Each number is 128 + 24 x the weight over its row's rms, rounded and kept within 0 to 255. Layers, rows and columns count from 0. Numbers have three digits each. The size before them is the row's rms in percent of the matrix's.

# layer 2 attention query, 128x128, rms 0.0807, rows 0-63, columns 0-63
131:061084114112133135108167091124129102125121110143140162106110128182107098164134131130118138143128098103159107145137136092128136129124103083119114125155163169117169114128147168111144166103176133
118:188155121129121126165098166099108136148162147107106121150119137061136181115099120134099115110139150143109148113122109136109107119152143177133113137116109097116096138119132136150122088159112114
093:187144092150120136173157132133124164105128098108127096106126129126134081088106129120127117102120117127140121136116102136121134122118103148113104134141097169153135129153129109138165104139141134
088:060122169134147111080127104115116122174100100145096164127157165114101106177111167119134144150142121136116088133152151130139166129104200118081159112117153104095119138101142149092138138154079114
093:123082152156123160113071163111095096183122150113074129152174165124150164123129138109134132133118119131150140120147123130095137095116141124092119130104100096134088110169141116101144097141126099
109:100125129106149116095160131162143154137144119172141136100095145169167115179128132132143124145146153132127117119103139147133134178121125089138136143170127135148128141117133118115056113094130158
106:170165110150139122133101147108119151140142151095103109144146117105155152118124119149094127124128100146110153149114107159118121104145136175100103105116096126134097102128121141123152091175126086
103:093094143138106154106137108135108096138088083140148136122102136169106086162160146077154125159128111115128091162152139132157162108103157116123142127107173131129150114139118118085137161157094091
106:159108099124150144164124154134116145140117101090119101114128130092164149095103125122112101121116122134129120122125093134074123127146104171097084140134119152144116105178123078104181110154104079
108:141169150116116127126126102122112071105126099121155165138154131115084122141178085085137137097140123138102105151144137130152149101149128151125151142124199121098165130145124147115179192141128120
108:100106125088129095109145135130113098122104145158117161092107109143153089146164141107152150169143134139139083130128194135129162141112157073151179126130150091106130140144120097104090167086124147
103:091126118155118166115115135105144126113101154117141108123133143127100109136111136133097154144110137118144162116138105096122138110096130077165149153093144107136110124135113115101120076131151164
099:108109108130123146105130105133109134125109132186134144109135129133114086122192146062157153142151157150117105140151154097124162150112118101161165114124184093143161157156125108112114161108096157
123:145172128128136117118108137116153155108191143144103116132115152103124146088105109135138117102108100118096182116123084124126076153124111144099105130095081176152128130127157171163136117146127151
141:138157152120128122143134139139170204088154116158092096130125112118123158117119108132143106134106135094129168100106108105102091125113139149112139124116073107161094131144128157117092084103070150
129:130116114122136130119148086129137136132121099159132148088150105112131109149176155105134157153162146169112073130138158083129171157128140133143168124152148075141134150120126108127110158122109144
109:151143104146133113133181157132149142124151125081110093132118121148146156131065149162094109127087093121140149112104092183105120142152131144114085114124077150132117114116130138105139139095130123
098:155131145164149126102120091153149139139127140089123092169150144132112145174114122145109105107122121117124144091182111124082087120181102155125116110088115137105118121129138146122123098134081092
106:108119099112117084141134123110129121114113136155164158082136113129118079171140131095118167141123116118104143119155119123156139154130105116192177125157183138123159170136122136152116156105203127
088:087137090158139132119128120095074124148134161137098152173121121117134134124192118111154149129139129156153135131128143149169158084159120125109116129147141151181134117164164114122175149171137116
124:122192105128132140170138142121132121138132152150164158134134085169142161143127119105145110163106109101140137123145131135152117189104104162111143150174137100088127133098106120165106126111159124
115:117116146155105168130145145137082126116123144165116135164121157121096156127162101102148180154150137135115119148131147142154155094131120105154115131137165140152116166161169126137126135156143122
117:135118100108184155131103151131137137127093124137162118097153127111133070130135100097149104138131132162116112130164138123120101115103090120136131102119145128110124148134129119130071082077180084
097:125144111118128129128109123100129117155088154149132127127109162080122119117134119107160157139153148146108084129135159122133131075126113100159123110143181143138154160145144127135111130125188086
088:126158136102139089155106145128164094122103114092132127102155114166143117113062121162128088118079121120149149115150118138117100167114121167104120147130095126118140126091080134116148127086151154
111:129102155127106107179137160125150100144090105137109119148148136133121122133120090138142140156129156112136121148172148084160124134131118108164103131128132131104118185110164120160087113072184154
112:126140127151146151083126076141132163112150132133166096122134125133094164163127134138097118078140111124127107084076136156101120115139150142100158095138128112152116090142098165078137131182073126
102:125144112168131165096138105143083200134165133136118127102133134106119122160131147119102151129142142183089101081114173165092133118134124114129134096110157144174121133143169118109099138184107095
099:110111104169145162110150117128110155100152150129128149146103135125113148143160144118130141120149140132124141114069146148111138080160147107113128112176134120194124109177144143096158141172099147
105:122072118135139165130174088137124105114132137123131103099120101127131164132158159177114118120176129155139096142065164130103160139119159089179127116150121123153126131113123110119133145143136141
103:137116082139126157105143136096094131131116152157099157127083098119135124112173164109149156143143167150150103132121133113150131135163147093137105084169122077168126124148146125141123142121115108
094:130129130141156118102118134151174149151123094103120127115152144172133098122099123124124105096099152102126159114149111130083085135133122161083135134103072116153115099127113140094132117127108138
078:122148114134151108151170121140147160092123130145109130116165152142119093122118150122111150127123085088143123133148106130123128121103115120070120086178110173159163120170122124108169086126115136
084:098086144144149135110161132135162092168126097144162160099105172149159142153143116142141119146084109129140090142138170111129120158140140120127113122135175136096115111118138159101121139108132143
106:204161150107125093139114153105130132130159114112075114155139129079149172107123124131136108123149142162102141116111105148137105154139139138147147159114097087136077137088123121135087108138094132
109:060094105134128129112170112138133134107110138158171123103113161188154093170127125122123128151133106123166094124135144088152123150123120114121121137158141147139147132134155137098124153094170158
118:077078094123120145097188103156151099121111139148155142102105135170122093170143143126135141148113134108141079108141152105164139153125132082125146127145146123121142136145129141112122143108145157
087:160145121122148146124161150128151173097157133128108074124133147130160157098106127122124134132093134187135148154093079153104110130119087156094076123114070163161141110157119120121113084107114140
097:107152158115137112108122136141131128139114143161125188113119099150153107157157137110161140159153162127137084134111188132127162175114167112158175146141144067117127146151092082119129117095075161
101:119103101170122153133147131128104117132126109087155095137113121133142104168083140156087122135104055095140144146145077141123103077129127156062103100109130183129117090149143138126159138162134098
113:127155126134153137140133120142160119145154140174179151106135125095073147158136136127105132108141141062112134094147148079118101149168140095157188131141160075066112135130111143114156085126137139
108:087118129162135141106130118157119065136085128146141163126137108154108094176147160104104157173152106103158103140158145134129167122129136113143186132119168106127156133123118097114143190148112098
103:141124183125108090184140142140106131097125104107146129117110155134127114097102089130129113126091129130148121152113107137162148103068102164127050161119115197132145124115138108152130158110181125
107:153131146122131122159116122127141119140140102111132113135138139107078146137121113167112100086148112087121189122133113130134104096141168153126119129164161147117159105064114178098177160146129119
105:098095139125095121142142129143099104123074165142133154127121120149087097128162130108166146169118137142136105170128147132128188144104120102150155145138146125132165153126115096098142208121142104
115:113140118128121106129130091116103099119118131162112148117125147102100116098204106072182157155170163153120112161136133107144167139097121137153159132125155107140171173149132141125146154139123135
107:171143165165102170093156133118119164140135105102143101154133124118099142183084146153136128134116160175102118084121153134103105092149138126141135169155131136111095139086130153087112101136166138
107:108105128119148103108128145161120089127083136121142147138123142117147108175129125103158154163115100112131121150123132135124159149147118095139167167095145126072113141132103074122095162074126143
128:133136094132091142140133095112118150105132116141096138118126137077100104105171147098155172148165165157070116130139112119135149136112105125165127110115149134140164181124149140147121147117139136
106:149127110147119137154102166129138120134143140110152100132102139108134133100097162179116123126117132117146146152150070103140136135135166106164133110149105094121088097107132149145139083126110119
116:082129151112101123123113100103109092128133129150158122107120170100102127120158116105164152115183110123100121157103118122131179092103125091119114108109149127158159148176153154121138152128143142
107:104106100109128142104094132114165087124121102099123066128079133118148094132090149104133124119118093077119123149113087096110158133140149133125107138089131165101104074134061097127163119104085121
110:124131092148133100167148156105098138144142145165148157076095105119136106121132143128118125148129158164148122112133116109132123146113138169123127122153129104153119107109112077092111102122122148
100:130102135139137116171156156139125105137109122095180135124117109159134142161126098161109151098103109112155112141151109130157136121114134135098090189132129158097161107106114103138174149114177143
103:150149156093138109111110102137159132148144050111140081126115147148099132139096118141106096085133153151125148083104111130082119138113149149073161133085103129142139119098109168099121132169093146
108:133079099091123089105112160100140118110090129108134096138135143141177093124114124123138111151099109117139120153167123104143131155115109127159124146087131109082147122124114094180137111049148143
114:141122115157097153128143123127084135138112159136097160133105118075111130117168114116150184156168159173136101148118143138146168105130130099153112112141141112149137153127169097132109139162140110
098:122100126168131136145176121143100156134134150155125154123120125092129104169133155111122153132162123161140087101139129157111140056155113120136117134145187150139134171157153079136094103150117097
119:114137084154128151080127104109133118097156173127086145134089146135126132115118145082140115146158115124112120110085116152136134159130114130128114099132123132170160119197118125105131111117081154
100:132092134125101132142124169112112115135097131132097139134135135092125100110157092111184167206143167145125127131159133125143143102142114125145083125115112127128122175150190087174092108097163117
104:116130104081158110134109152119151102137085147139142134084152078114163093100117136132145095151111156139137103145143139103128126184091123153166148136122101091104108120081096096149113090065156120
102:127087104129107125096093117145084125097113137107123107147087107126151102118121162165104117107127100096122123139123141119112121153155143112142119085130119155104104079085116111110128142105123124
099:097117099140117145138135142129118131145124166148116180112120087081172078108148149086137123145155139182131102115133164123120155139131146135181139122143149097122127167125107049156103100122130146
114:121110111147140131102128115152118110120158146119116112155065117144126163128115153127096130107142127101123152122105117165130144116164143117117115096141130143180111091150118180073184145182085146
# layer 2 attention key, 128x128, rms 0.0754, rows 0-63, columns 0-63
114:135124100123130132119149078096091121116120126118127119127174123116135103143167128084147147124103112174090114089087134106141127116124096117135104082138125098152119156159124140175109164100111146
111:161092116145151131136133131136150150103139104139117106143093179137091142096116127140122111112105133145133125118170147111108141151128164116117126162104109186088151129090125128089125092109144135
097:128128112126083121100076189121173106124130146143096123108141146123156152115137147161101117143148119142142161152140137126142140097130153178126122145150112108117116105149138131149162075168163140
098:136123158096170109135145107132126146119122097142143134138135082105082129135122133087145146083127149142097141077112087121125141152124077107126134133119110162121167136122121101127101180124090140
098:171131128104152119105134119115136117125112094126141118140125121124114153113132138116138131083110168086085121097149087128135131144132110108074132110075073160119135121104155142150095120116100139
115:129121125144151136123090119108107166147128151105117156135140100142164089138136157128101118163158098140126165144079153149144112100095138145121125136175172080160080135157130120136118148144147120
104:157123119129149133131128140089142150115138091123168091164108119115087119121101141137102125082122161069096123114173082118144139137147105144093143160085113176093120122132125125112130099085111106
089:113108133115083102085116111161115064127137157183105152115135112095148160106170157128126151124196141143145121129157129147139145139150104169123146110172157062116105129152116136180136128126083151
106:104132146157157163147105166110131156172133080114157119135157147140142125161095113117127103116126145116147122116134131139138152132120145116093136162102113160111089076107178104081135096146156121
123:122107129108140121140160114147100102124138126167093137139121138082109142095180114109185176104112138178136100132117138110116166119135143121115130121114131166092162176143127134180125133142128137
102:113110130127106140103119078136125115134118174152117147093125128114143106124180157108181143138145110164157107139093143172099139098096157097134129105165174108141134144157111111130125155144127133
108:164153155116113134108168092103140103100141136145094143152108120151142113120087114125120097120130142139137126134128135141153109133158105137162157119152125069145136135159120108098050133083138119
124:144135166088118140116129118172117088158143141171119179117107074109149132133148148094182171119152114142135103153104136174116169113120141134131138125145162104132154154128130106168119149129109122
098:169137099148160106175133125158168169104130126103111105137126146144113136130127112160149121152109158130133120115149110074112117153120115139125149127088052176116160168137106126121135136116119088
129:181172135118122172148122138133169134132139109136129150142126120188112130159117109150089076132114134089136121117130105107104091145174115138107139148179096107132131121089119102100108101108127120
131:097138153103141141102110113142099107154134141153151172096111097107138126147148144084185174134132082139146116134104136167104160103110132111151166114144177123138128119127139110174131156132126131
093:097122079160112112163121124128134179119093136119116129098122133162116117125101117169095146152113144113128114140155129085117088130102089124111166159101059172112121136119127125128142162143158119
114:132130121135138130079135132088136119102139122090121078186128153130130135138086140131095061090117100121112178078127110126104087151160095151125102116128102127173097087144128115112092102114132152
139:121112143110078097146099088125099076109105147154101169111119112111125135136164113090177177131145122186125094137113151095154161106085136106153151123101133152155162165123095125194133144135134155
092:119125156111175165100132174107117092139145113132133116123121137140156152143096148117176122143126121082134098108182155168124117119186150128090140120098145108109137060126185103159098145142096096
100:136114098137122124178098175119126123122119163134113143126107146145112132115152100148086137135141117129164094125166122124146109074105078101151114128076115186100165117100087139183111167131130142
104:151142169132185184144140185143098087146169144132117099145122107126150154101130126105152136131120094129151102138133146149129112141178132130144103149143141082084114096115156128154105117126083094
119:129139146137085080132129125137123098143123141154119120143119133132136125139151115133165099061145122138157122132118119155115117121071153139105102119124096130135129135156094185126142080160148132
090:134142160139180134108146145140088086155167116143117078137144109073147147120125160086181109109121130132174125135115096171124158116146152126115091119125153102082141096138129110127109122145111079
093:126140141128072081137122082126175149102064130135147142118108120125094133128154104146115155125138150138095137109123099088118119130102111129121141127098106181112122163150090134143153161148163151
109:105106127108084096117079146105122115111124176151103136151141150125124149143166133101118115154126110158128084145142134110144155108088095112129076130113113151077117118118141146168125126156122133
104:134157143136174157124185092141132165117163092100137140126126100151122120112117113117122131104126105117094172105111141120109080165147137116142154126168127086170120148164108137095111113076149107
100:130146162150197163119181108112109095149136113096113108141125130106158122139108151109146143105118092144134153117127129157119134123180159141115115080127144077191137124147135116101119110096124103
099:133134138150193184132157139116113145137169119125137094133127113131131126111116138101131131150140101105131121119142130184106119161179136131158147149149171065140130103104143097129102116144100126
110:080099119168168153127121117117087145150135138088148124097161140161119134158144118117087115134120104058118118168121128157123162165139130144127135138156147096136151116110152134114151143148140115
095:124109125135124163116123162135119114156132098159146135097158088134185138145151174104154124139142104104169125127148110189105166131118142087113157136164161089112130092125160117136094123129097131
090:138172136108102093103117093129168159114108111143145134151118139106103108123118138155095132093157137130094163080123134090113094148130114164146123114127136130151097183131104125112160126090141171
100:125137147109089097135119167097129094120109151150107150122145103076203109121154125138130125116163138126129138165111118129145133076156136141123125078102158073138151135167148149184128156132131130
089:150130124113174148133153108132090160093123088105166115158152133117091133132118116075128117133105121126127147098160114099110082138106084083109106119129096163153103128125118123123094136094099118
106:126119115163153124139128129167158140140138109119164115120104161137091147148118145146126126134143130122135118105136114129105142168122131142110143183129126191098119134082128138072132090129129089
099:120171127121105103118123146089107104134142175123091143129139093103187088116127140137119144133135131137124114153112136144127097081139119171146135101153162099167117123164140115163127160126161151
113:089127151111105113128138139118108108148121152136092163134128117123167120143118135115131149125130120123097099137104132144156122096106127151130121067163182072167135135182137127164125174137139137
089:109149147154112149119141166115136103113146113109153119145108125141149129165089138203102105128124097090139151150127117151107110158106141153109118174156169112147124090105132141103135114129116116
109:139090113136163138144124107141132141146110132181133170102109149092112096106185152119171154082135115155131118120106109154139137124112167109117150112112139144115126133151140118160150180118094124
125:097150117163088132101093153118138097134132106082120096163135149158150095138078139133098108113151137096144137127168147138151133123124136130128135123141128109152092102142161159080100104098156148
116:130132128141151148132120114143110160149135151091113145109162122134129119153112135099140139125135116155174118124065131137131114141138099088174133130124076040144120151093123122120155125143127153
095:083143101099111095126105104117090082131117164167088159116125153102148128115109157108160179133139110163120138118122138142153132073101129100146146090141137140155103143148159144152135185154121175
105:118122123119103111153119148147126105098110134111132069136131156109118109106128103164102120169127129134146102141148168113116126152128180117114114163129120152095127171118135153101124103140139124
113:146113134130119139138107122135124142120158066097133101115107135146080127126126118102102114105173141137123124145134155086158107166135125101159122125110108105125104134104124149076111087113144125
066:086123148120113120107103056139165114145121115155125156079132092116165098142145105138117109138122112127133120142119138132129134087143175100148170098164188137136137167124128137133154108132193114
114:121139147083125135121124138186099116123137135177123159116099128082123117103161155086204179119153143154140104135114136154137168120130124112111156133115160111126158163116109106178121150136089131
108:137156174127166124116162117097165124128144097135122100163098125168135110133115083134110096088117105159144168120124132124118116158146115118138131109145120117129094114147121142106106148117159155
080:092126109193115121105155109107075111144133117130142137118113161126183098124156129061159150122126103154156133129097141178157177110106142103153129101156163120168137128142150114100105142136169106
123:131117147092139089142137110168118118127116125181133155141120141088110140077157115086176170139150128154130114148117114117123155146116098161148147128105141124119153185131096108166138151111114135
082:151109118099104117104125129087144146087086118128156123184102118139125084104111144131087113161158146127103153114169116084150110143143106156145089133132115106163123162135071164095128110128095147
072:132118155140159158103176109149122124131178139166101126120107142102125171080101161112160111105120158167151117141125081160161150116171154107120131145150171112140127105126100109128137110127121081
092:137107102125127174150150144139141143117151120129104114129136159115116149114104179156105103157144173109090148103135118134149136150151129147139159159157081125121141114129142112076111119126103140
123:118151129152086133124104126123143111150119108153146140096123097139151086174142129138155160093145127153141109142119120163120150075077188084121151123123136128109151132121156135144124151118205168
110:101119094142147138121104153103097128115125151114126097149163152137155144141121143141096121175141113086142132162152153143144136137139122111140136141112093138094135076109147120145154163124157125
095:135135153097137094084160056122164147106121121127129144119104110123122121130094128130107111094108148153115184107107122086104103137124127126131130118138130160149078135171096128112122128069139134
100:105085096120057105145109117104132122115090154146136136096123154117100144139137127169108111124119152099127124135171119122139149099080123131100120142142119184104154132132132124128120116181119152
095:133102148124149160126130154139091091183144132132106116138133150102159132113141159097173123154133080140168092146105136191144162126148163119120134107130147107106123088104179113146112124134095115
095:146121143117173130105155166111080096140110139108130081177111170110138147119130136119142127115150092164172115127130128136125166098152159156125091120114141075153147072130129123123145107137130110
113:141137139170131176134165161168157155123150100143162121138099157117102076078123146133146132115127141104106104104153101165124126142162119143114115137130176100100130115131078103121120142142088172
099:136112147133121151112109174104102069163148148155125110164151152106150159137141132131164117112133120124180108138120133161116163125157158124120110135133117134098101103095163123135091100165086144
095:108131121137054080147090116109160115138081139135132161096129148145114113147179143158142108102129158129139124115114089133115141107042140120115117125133129200111151160132131133140131148164143156
095:104123113111130142150138104126153158113100108097124135090161097161143144135175117129088165159139169086072122136119132111130139166075154140110175108152109116169125171159164155133139107144154133
092:133116133146112129138100160107120101167117117108106125111130158140142121179147160141143136116113114128137049150122108183128167082122167148088112104138148114147163121092120107133125139145102144
114:143149146133157213133145145154125158077160096120181121137120105107108120093125133108136137164156155119084137116153143133141099185158106131163139145139146076137131130137115130113133135116122150
# layer 2 attention value, 128x128, rms 0.0399, rows 0-42, columns 0-63
095:159102114122120113135191169147082168121116125129083161136155153136090130150152128149133130127160152095157129180163117159108108137140104104137105168142143142093143106088145158124170151122158092
096:169150159103149126134136123137133129126146158140143107144105136138126147077098139149134133072140108127122139154085112100141139123100127137126158145101086121097095155122165145140167156069114155
094:139113154123142127136088113128114135174151135115142127115115143190109146135135135100129146137160112101105124107130148108098112070152135124112129114144126133058119148130151135090095115145085133
095:133148085152139117098097130107115154086126117120125152095105071177081143133110158129138104147128126108141136089120161109115125125145142091150143148104128126146185124125132104149177138109164150
107:121159153100108122163122101123134173167168053122160120162103118137103109194092106120124140158118140117127136136127149154136114114117131128125136170137120126112085129163084167139096139083153142
110:154156181124131123150145121083122117116132150141099170114110119168067131122168096143116118153112117082116116140139161132118101182130169106100113151132157160143159101115144144146154138101166141
092:143128107133125145117085110136111125134143095128156116155097149121142130134119133125116111129138120175101143146112110109154146113123104170156166150134115100185130122185081111104116133176161142
099:085121121118142142138170134126113147074128140125119140152150136122101079133142125111132111140109140156110120131113112094167106131106152106100093140120105183125102139124109094119143136128093152
102:148060105189077140134140129091133143126115156133112084148154104108129143092125146124092129139120143166129114130108147105123146158107122148108101142096121098122134158101124124126147141082140133
099:106128121145139136126149080150125147153116113135152134113149149116146138109127098140114130138118089119089099160107101082111161122081132160140170133128131076141127121146155089120122091144111090
094:088140128158091140148135114117136122115153085153145153131132190113157168068122151108124096127168149068151092150148116152152126141116150136141073092139140107132137101111105158134123094096124138
096:135070093151122166125102140130106080165106080134135150108127120134129094119115129124126116100109137140167134103108154142164115103200159107159115135086155118117136114119147111093122093111125160
115:085139124125116083147157105104102137133138144162160137106128164119093145160136152154133128135145130118107147135138129133118126147100104065128136149158161143089133109153123149115150134147152113
096:169144099108169133164102176169102113106130112098167155137135130119101131074170143139110128116143168190098130138119149114146145100113140122115106093127146110118095108127156087096081135168101100
109:153177144130128101128134113161131103122136151126127086106140094120097098146091148122130121132108081100156128108141143116144154143125137137174163148127120161115102141134135189078169116103115150
099:151102162125121108120113141171136152118143121120093164121085108150095096175142123158144125102096143130091150138125142160154124179141124088156124132154123174086110107152116147087138176166133134
113:149168101144121107133142127133127133142132140125109136142151140129093173108143127140141156151161107076154162136089070146109118148078142115158136143099175129088147112122159090153108101114152095
104:119108086084147141120131133159101161128116096131162141129130132120160120121154121107133133108131131084113130145138139083114103109169102110102211122134120145155147125149131139139125135161093103
108:145109162120090138133109127103150100116108118107109144120145136139123096127142128139143099167104111142110099147093118110161144156104133128112116149154120135162163146093112104150134081110109127
098:160129064128134125103154128147119166098115157111158178103130126111105151158140179134141114116153152139141192096134113128138139094109136154154142158167140155150130118141132138109144116140112139
091:116109100138116126103124118137119149135122126123157136122112117105143102160160132154140136178146140111159131122095147124139132069145113108121126126135165155113127134127138135117065115078119095
107:147120103129156142102131134119162115131139128138150150175141110100118144111123123138135137132130115158086159123098093112086121129087160168080126146132128151160131119147147090131125122104080143
102:142103095155118091149135099151111166147137094095173131111100139124142111112129111108171129159124140131154087136117124137102143127151153113145115073105102108129155133149112150170124098159110128
116:176148147123165122130109113125152178143138121123163144101092130140137111114109132149181154142091117135126140128151155134124128157102155130146159092106109146125135121145129159099125121167109136
105:157162122148102130129142135128144153142153122137108121189147122150107152119150101165120128163116091150123138160144131149138122114141083157159105174122183142113121107117149132088112159093172138
106:159116143141138117142105127138083168155104156081125141082130119129090153155137119154113141148120113156128157105084146134132156126071123099129116094116126140127133122143157102152114135136133110
084:133131137119144109090118162150105079140141128107120161127130093123155098123147129120115124124157114136107165141127144144088106122170131115124167120087166149142160128081139118137089117158116136
094:118120071107114137158124110146156145105159120122098075095137141155114119154130151122147096124146133149126156145160119115120128087162140107132088102142133088078097106132092113101114143094113102
106:135126072148116127152164141145090112102093131103164099088077143121168144106158171125108127105124118143141135108153107113143155152112163119122134118141135140162175157094118164114139156121141131
095:132153129122120127127130129098125125114101107148129165128094044127144109143105156136126123122118127193120160146126153139170091134118139115148123112062147146135137100165164097112155153104135148
103:150120122140123140150115142134121138104136087124128109170137097136147114087145097145152126083125133098088154123117109116133141151164156130117105126110125137145098125098156150097116168094124180
095:137149148124137107182136158150143144149122135113103094140117116129130137095108134103130145101149086124133117165103087115119154158081138097094141154158130128131166158143125175103154122116106138
103:103086151130154151132154120134115115086127112117097140147127128103141136112184108128129128154135121150123108100118140116090124136188130119093162156125105103130136133130141158122114137151141133
119:141145092123170119108131095084108117106096101107157089151124089141148097135142154107130115153120138123133132125107153116136129117090149135110132122120147142157185105128117128126127141148144135
111:159140087144143140148156125110121072121145106187155112181140159138145112086102104148136140119105118166095148105159111135122123104138130110154137109111128088115108140103186180136082129107139138
101:157101085108153155163121116146107124101105105089131141133099113150111132128123112127109124135147160089124149133135137155180146132111122126210132100113151138141155144130125120110146173128130096
098:141139107173134122172107107136142117135135076116106109104113075135155102133126157129125116171134120121135130181112107133123143155158173193186154107123142137135154139121084128091110150175124106
108:139058161103156153156145135146146108116160058095111133150174079124132094104174119121089128115133112124063138150126109135137154132105169127116145131136166113163123119153119141118129188129147153
103:159078092178129106111154125114114164109118139173139130106144136116087094102143133102123147115159165136159141110137160140137122126132184094096155124115106130112115142075137134123153119111156143
100:142128156144114137096130144087139121099138117128139112095162156131106135185086137127092115163173118151169111121129141117131133127124147176064178102127147213112162132112149144129128108127158142
111:145080087148123094108087132160128163084157143123109168103132176127144104158120165111102145129146146163131125147122138145117132130160124110123153117128130123133139100118089143071173109133108110
104:091171155144116102172106144166129162179119099137158119125137193108119154131110110114104120125119154138168070146142109119144097144158131108130147132140157114138110130125156138141137120113132139
091:113146157128159087105118126153132105118099127137118088151121134122095122078100191118097135148140131110157078157121111147121136168118143142104099110138112138112115138099111134196151109177136144
# layer 2 attention output (transposed), 128x128, rms 0.0352, rows 0-42, columns 0-63
097:161122142121134137122109141113109103121164146119148119152107115130185097144153160120155151123129134107103148136101121094118161150121126161130122104065102154141139117141087124138138119121090097
100:132162143129103138135167159078121124135126109115117139133124140084111112108147113091122179096109122141096125134125134154106116118118077146138165075129141104124070166147113162183112124157134131
091:110166091128144137153145157155122127142129105155117124121135126093116129211149121123140121171152144097156138134154125185129124132110083120132114084166141098122100159130113135137130116131177137
093:139134134113124140146175117146130145117127162179143102134114123091128106103110104140131113098118132142153091114115162153107091176130120119118130156144085124115119108102153092093143106121107165
104:144111144108167124133114137169117096100141140150125125165122112138138098130125136064125181142103145142138119142117134155061085128152133128127091109164119099096175111131166121087126179125089160
111:114141149136128143111106102091139161108148140149167081146118105145198110150138099156102149120136126133114122105107173122140118167138115136134070177124064121115153121170173156135145125135092141
093:131134092146156144115140100137127119164112159099078156108120123126053150119093088132135113140121121120113146128132135106109121130098141105152162109128125060121118136076137117124099113120111145
095:110132123142128141106085122065183148130148124127097112139119101124172088093137135117105132127126102078109102102134147133146141120163149137095084145146134194162148120145111157137110110176150151
104:111128124129139174119109121144139142106146139144157098142133177129102123080125142169113116151119123126122124124138131163163135131095184148118159126108113133139188139149136111094137145129110171
101:088120104137145168169127136120164141153101113079107145115106168145107159117110121169157099157112099099109171117152157152090081136076173110139129095148107113142086088090132112109100104102105114
097:184096132168144128125123141147149108156110117131151176169116156120131144140113123136134131128105129127108129101095132092152110095125164127138124133120123113076166158143110143117095116095154075
098:101157046145119138139140168154142137111116150150114141089144147141114143140166123161120117116076145125137121100135130107124080138091184103175148118131103159124125093124097158106123108161155090
119:127147179110111100150108135126132126119114135110137094153110095136167129160156122084131141156121122135098154113118134106106132178144096138151084150138190119108153118132157119118119116140122112
094:129126113070107124162159148099132140151127121140134154161151103114097137162120138143103143122126108068160136123165106116164159121162127142176131103181103146102163130113114178167131101163134134
107:169154105132130126122119132099138122093120127169165115135128129116113105109166109136120214127129103143170100116138115154112146140123144116131108102149133106110113123114166102077109127121162155
103:120175106127186123120089121099117137094173111122150131121164085140164118147173110150157153130130145102152131129109135059136155117124112123121104131134090127122165132133129161118146131140133136
112:135087136102099154184178160140152136105140083139128104183139175113139120134115130071187185129147089150103173145140125134122120143161122173136131127119124176152117129154160128128124112128097101
105:100131169088103119082173099130078106128106153128088151123135114142135126112124121109174144099124147147100093119130127140104114146084113117139137150143159119127119098146126134155133134131074146
117:113141117154122125082055115098118157154133154096110140116099114125172157143119100138120116165092076078108121085138117130166133110119165108075112163109145168160142109107121140155127139134139146
094:131131149133128111107132114162110091111128149185091116085116155128097122128111126142099116093105097131131149164134152106133147131104147107132144197121174115097115127101149124118107093144145155
092:173085115167119128173088104146115110065181150151125109141168117133118129102124125091107109142154086153138115126137115131118150177093116140092103121107141161123126097145106115159143136165155135
101:120107118130126128141106145153157135137120104127133102099124208157148164172103103094133127088146129139128154168131158139110137149153163110107127203138102138177139158157131160113136095131117114
110:168115127121123140120134129176088114152159137122127132142146112158121130111095151114144059146099119151149075131166147143102091168114116077134138078129081128127143107109120127128138137121088163
111:148125154058113120143165172139146135146123104145134180131113102145127115141092147085178136113103158169171095119148121123127128122136099145153119081170114167120131106110128142106102140139148139
111:132156132157179143173104142111157143070178104125101114122120125135130104111118130149104159105149129140132167141115143097126159160106130161135132132071125109119104105107150103134114096095134093
105:120098136097122127115086161147165163138139090140137138128107114114133117145105118115160104121120075143116140135168131184150126098121128123100144060170128191160118090100076110115128118172117109
091:122106088099091108170167132164118153139106139153116106120135145135117109129099136128161138100104115130125139118105122126144138093164123136160133144124098172146121138135180136169150123132103107
098:149129104145129098167100134128118130112146086106117157153109131076079121157147138107115097097150174102117108141131141112147109181150125178114150096135144114105161121144091139118117158106165128
113:165111129149112114086137144188113101136132111157157127143151145135093125144121137122122127093100134135138098101159108145180152132109173125110140087130113107142152157106105094075123124119126140
096:121121125129112093106145134087157163097152094133127089126170111145170127145112093167094086122134161141125107148106137113129087132140117143124130116148101146146100101192156119109138126170159139
103:165144112137160159143104148103138117125152101140126176127144154139147108157120105141166164098119132112144068134123123110149157111081175133137142105135090132112138101133073142126155117118123105
102:164127170118149132117139181126111093159113098118160122187118169132106174106116130120172226138097134129122131130162132141149129113083156131140145120113119095133112127148112115129145139104085145
101:108122120135174129090127083144119131103085173186117120134145136107162166105124114148112091125078132111111135105118165115195126129110115141124087137102117089112118148144127119126129131110134178
120:100122133119123101153170104202139126129102179179127081117134121134122140154092152109126139130166118152122106114139122162146107104154154114120129141125118102122136139121165108104142134135100140
115:153115154090127135105128141111134113119144119145094126124153096105127108125140087124144148111103149141106052101153115134106123141090092128167124077134088146136088117128094127146116139184160116
104:112117150115147141127157159181129137120165092134112129098168120116113096114104146134120145120090116149141138105127095121148157120124124097091145119130130110121093122100170137155137111116135142
090:144138109125143149182146143167128147109128161138110148138122115144070146141122133119119105135123112152173150083131108142142182134130181106141162165099140141093069107124165108104114090144165109
109:084111139118165105150129167170146091122121118133096103122137147149105167163112140130107192105117158108132120124149103122159176111078152120123129140112125076121118157164131118120123143096137101
100:170082131107108165093132108143112116129141158203125136141123137112140113116147176117179135106083130133129091114113113171136119155121125130150113103137086194153167148128109160133128152171103137
102:110135125155165135136077089095132149129151149176137116100131121111126123155109116130137139132096136144106150106138153153073125121130137117130097163154132140158120172104136065104104086141163140
112:183094106106113113157146165176094129143148112138121143128095177127082126117135164158158132089104139145160133183122128117140130151147109102106149110152137139166151114071123131133140127123123124
098:157149142142121135111111121076135119145088113165154132115106125153165141094118158127146116156127108125153157127074142119102081119164131112140113131131126132087132095153107126088123139140103079
090:114125133131095137134112141116167145164098137072164127107120120109135141119157160169158109180138096116112118101111132116173095110175144177118132137101115167140143126139108131096121122099125099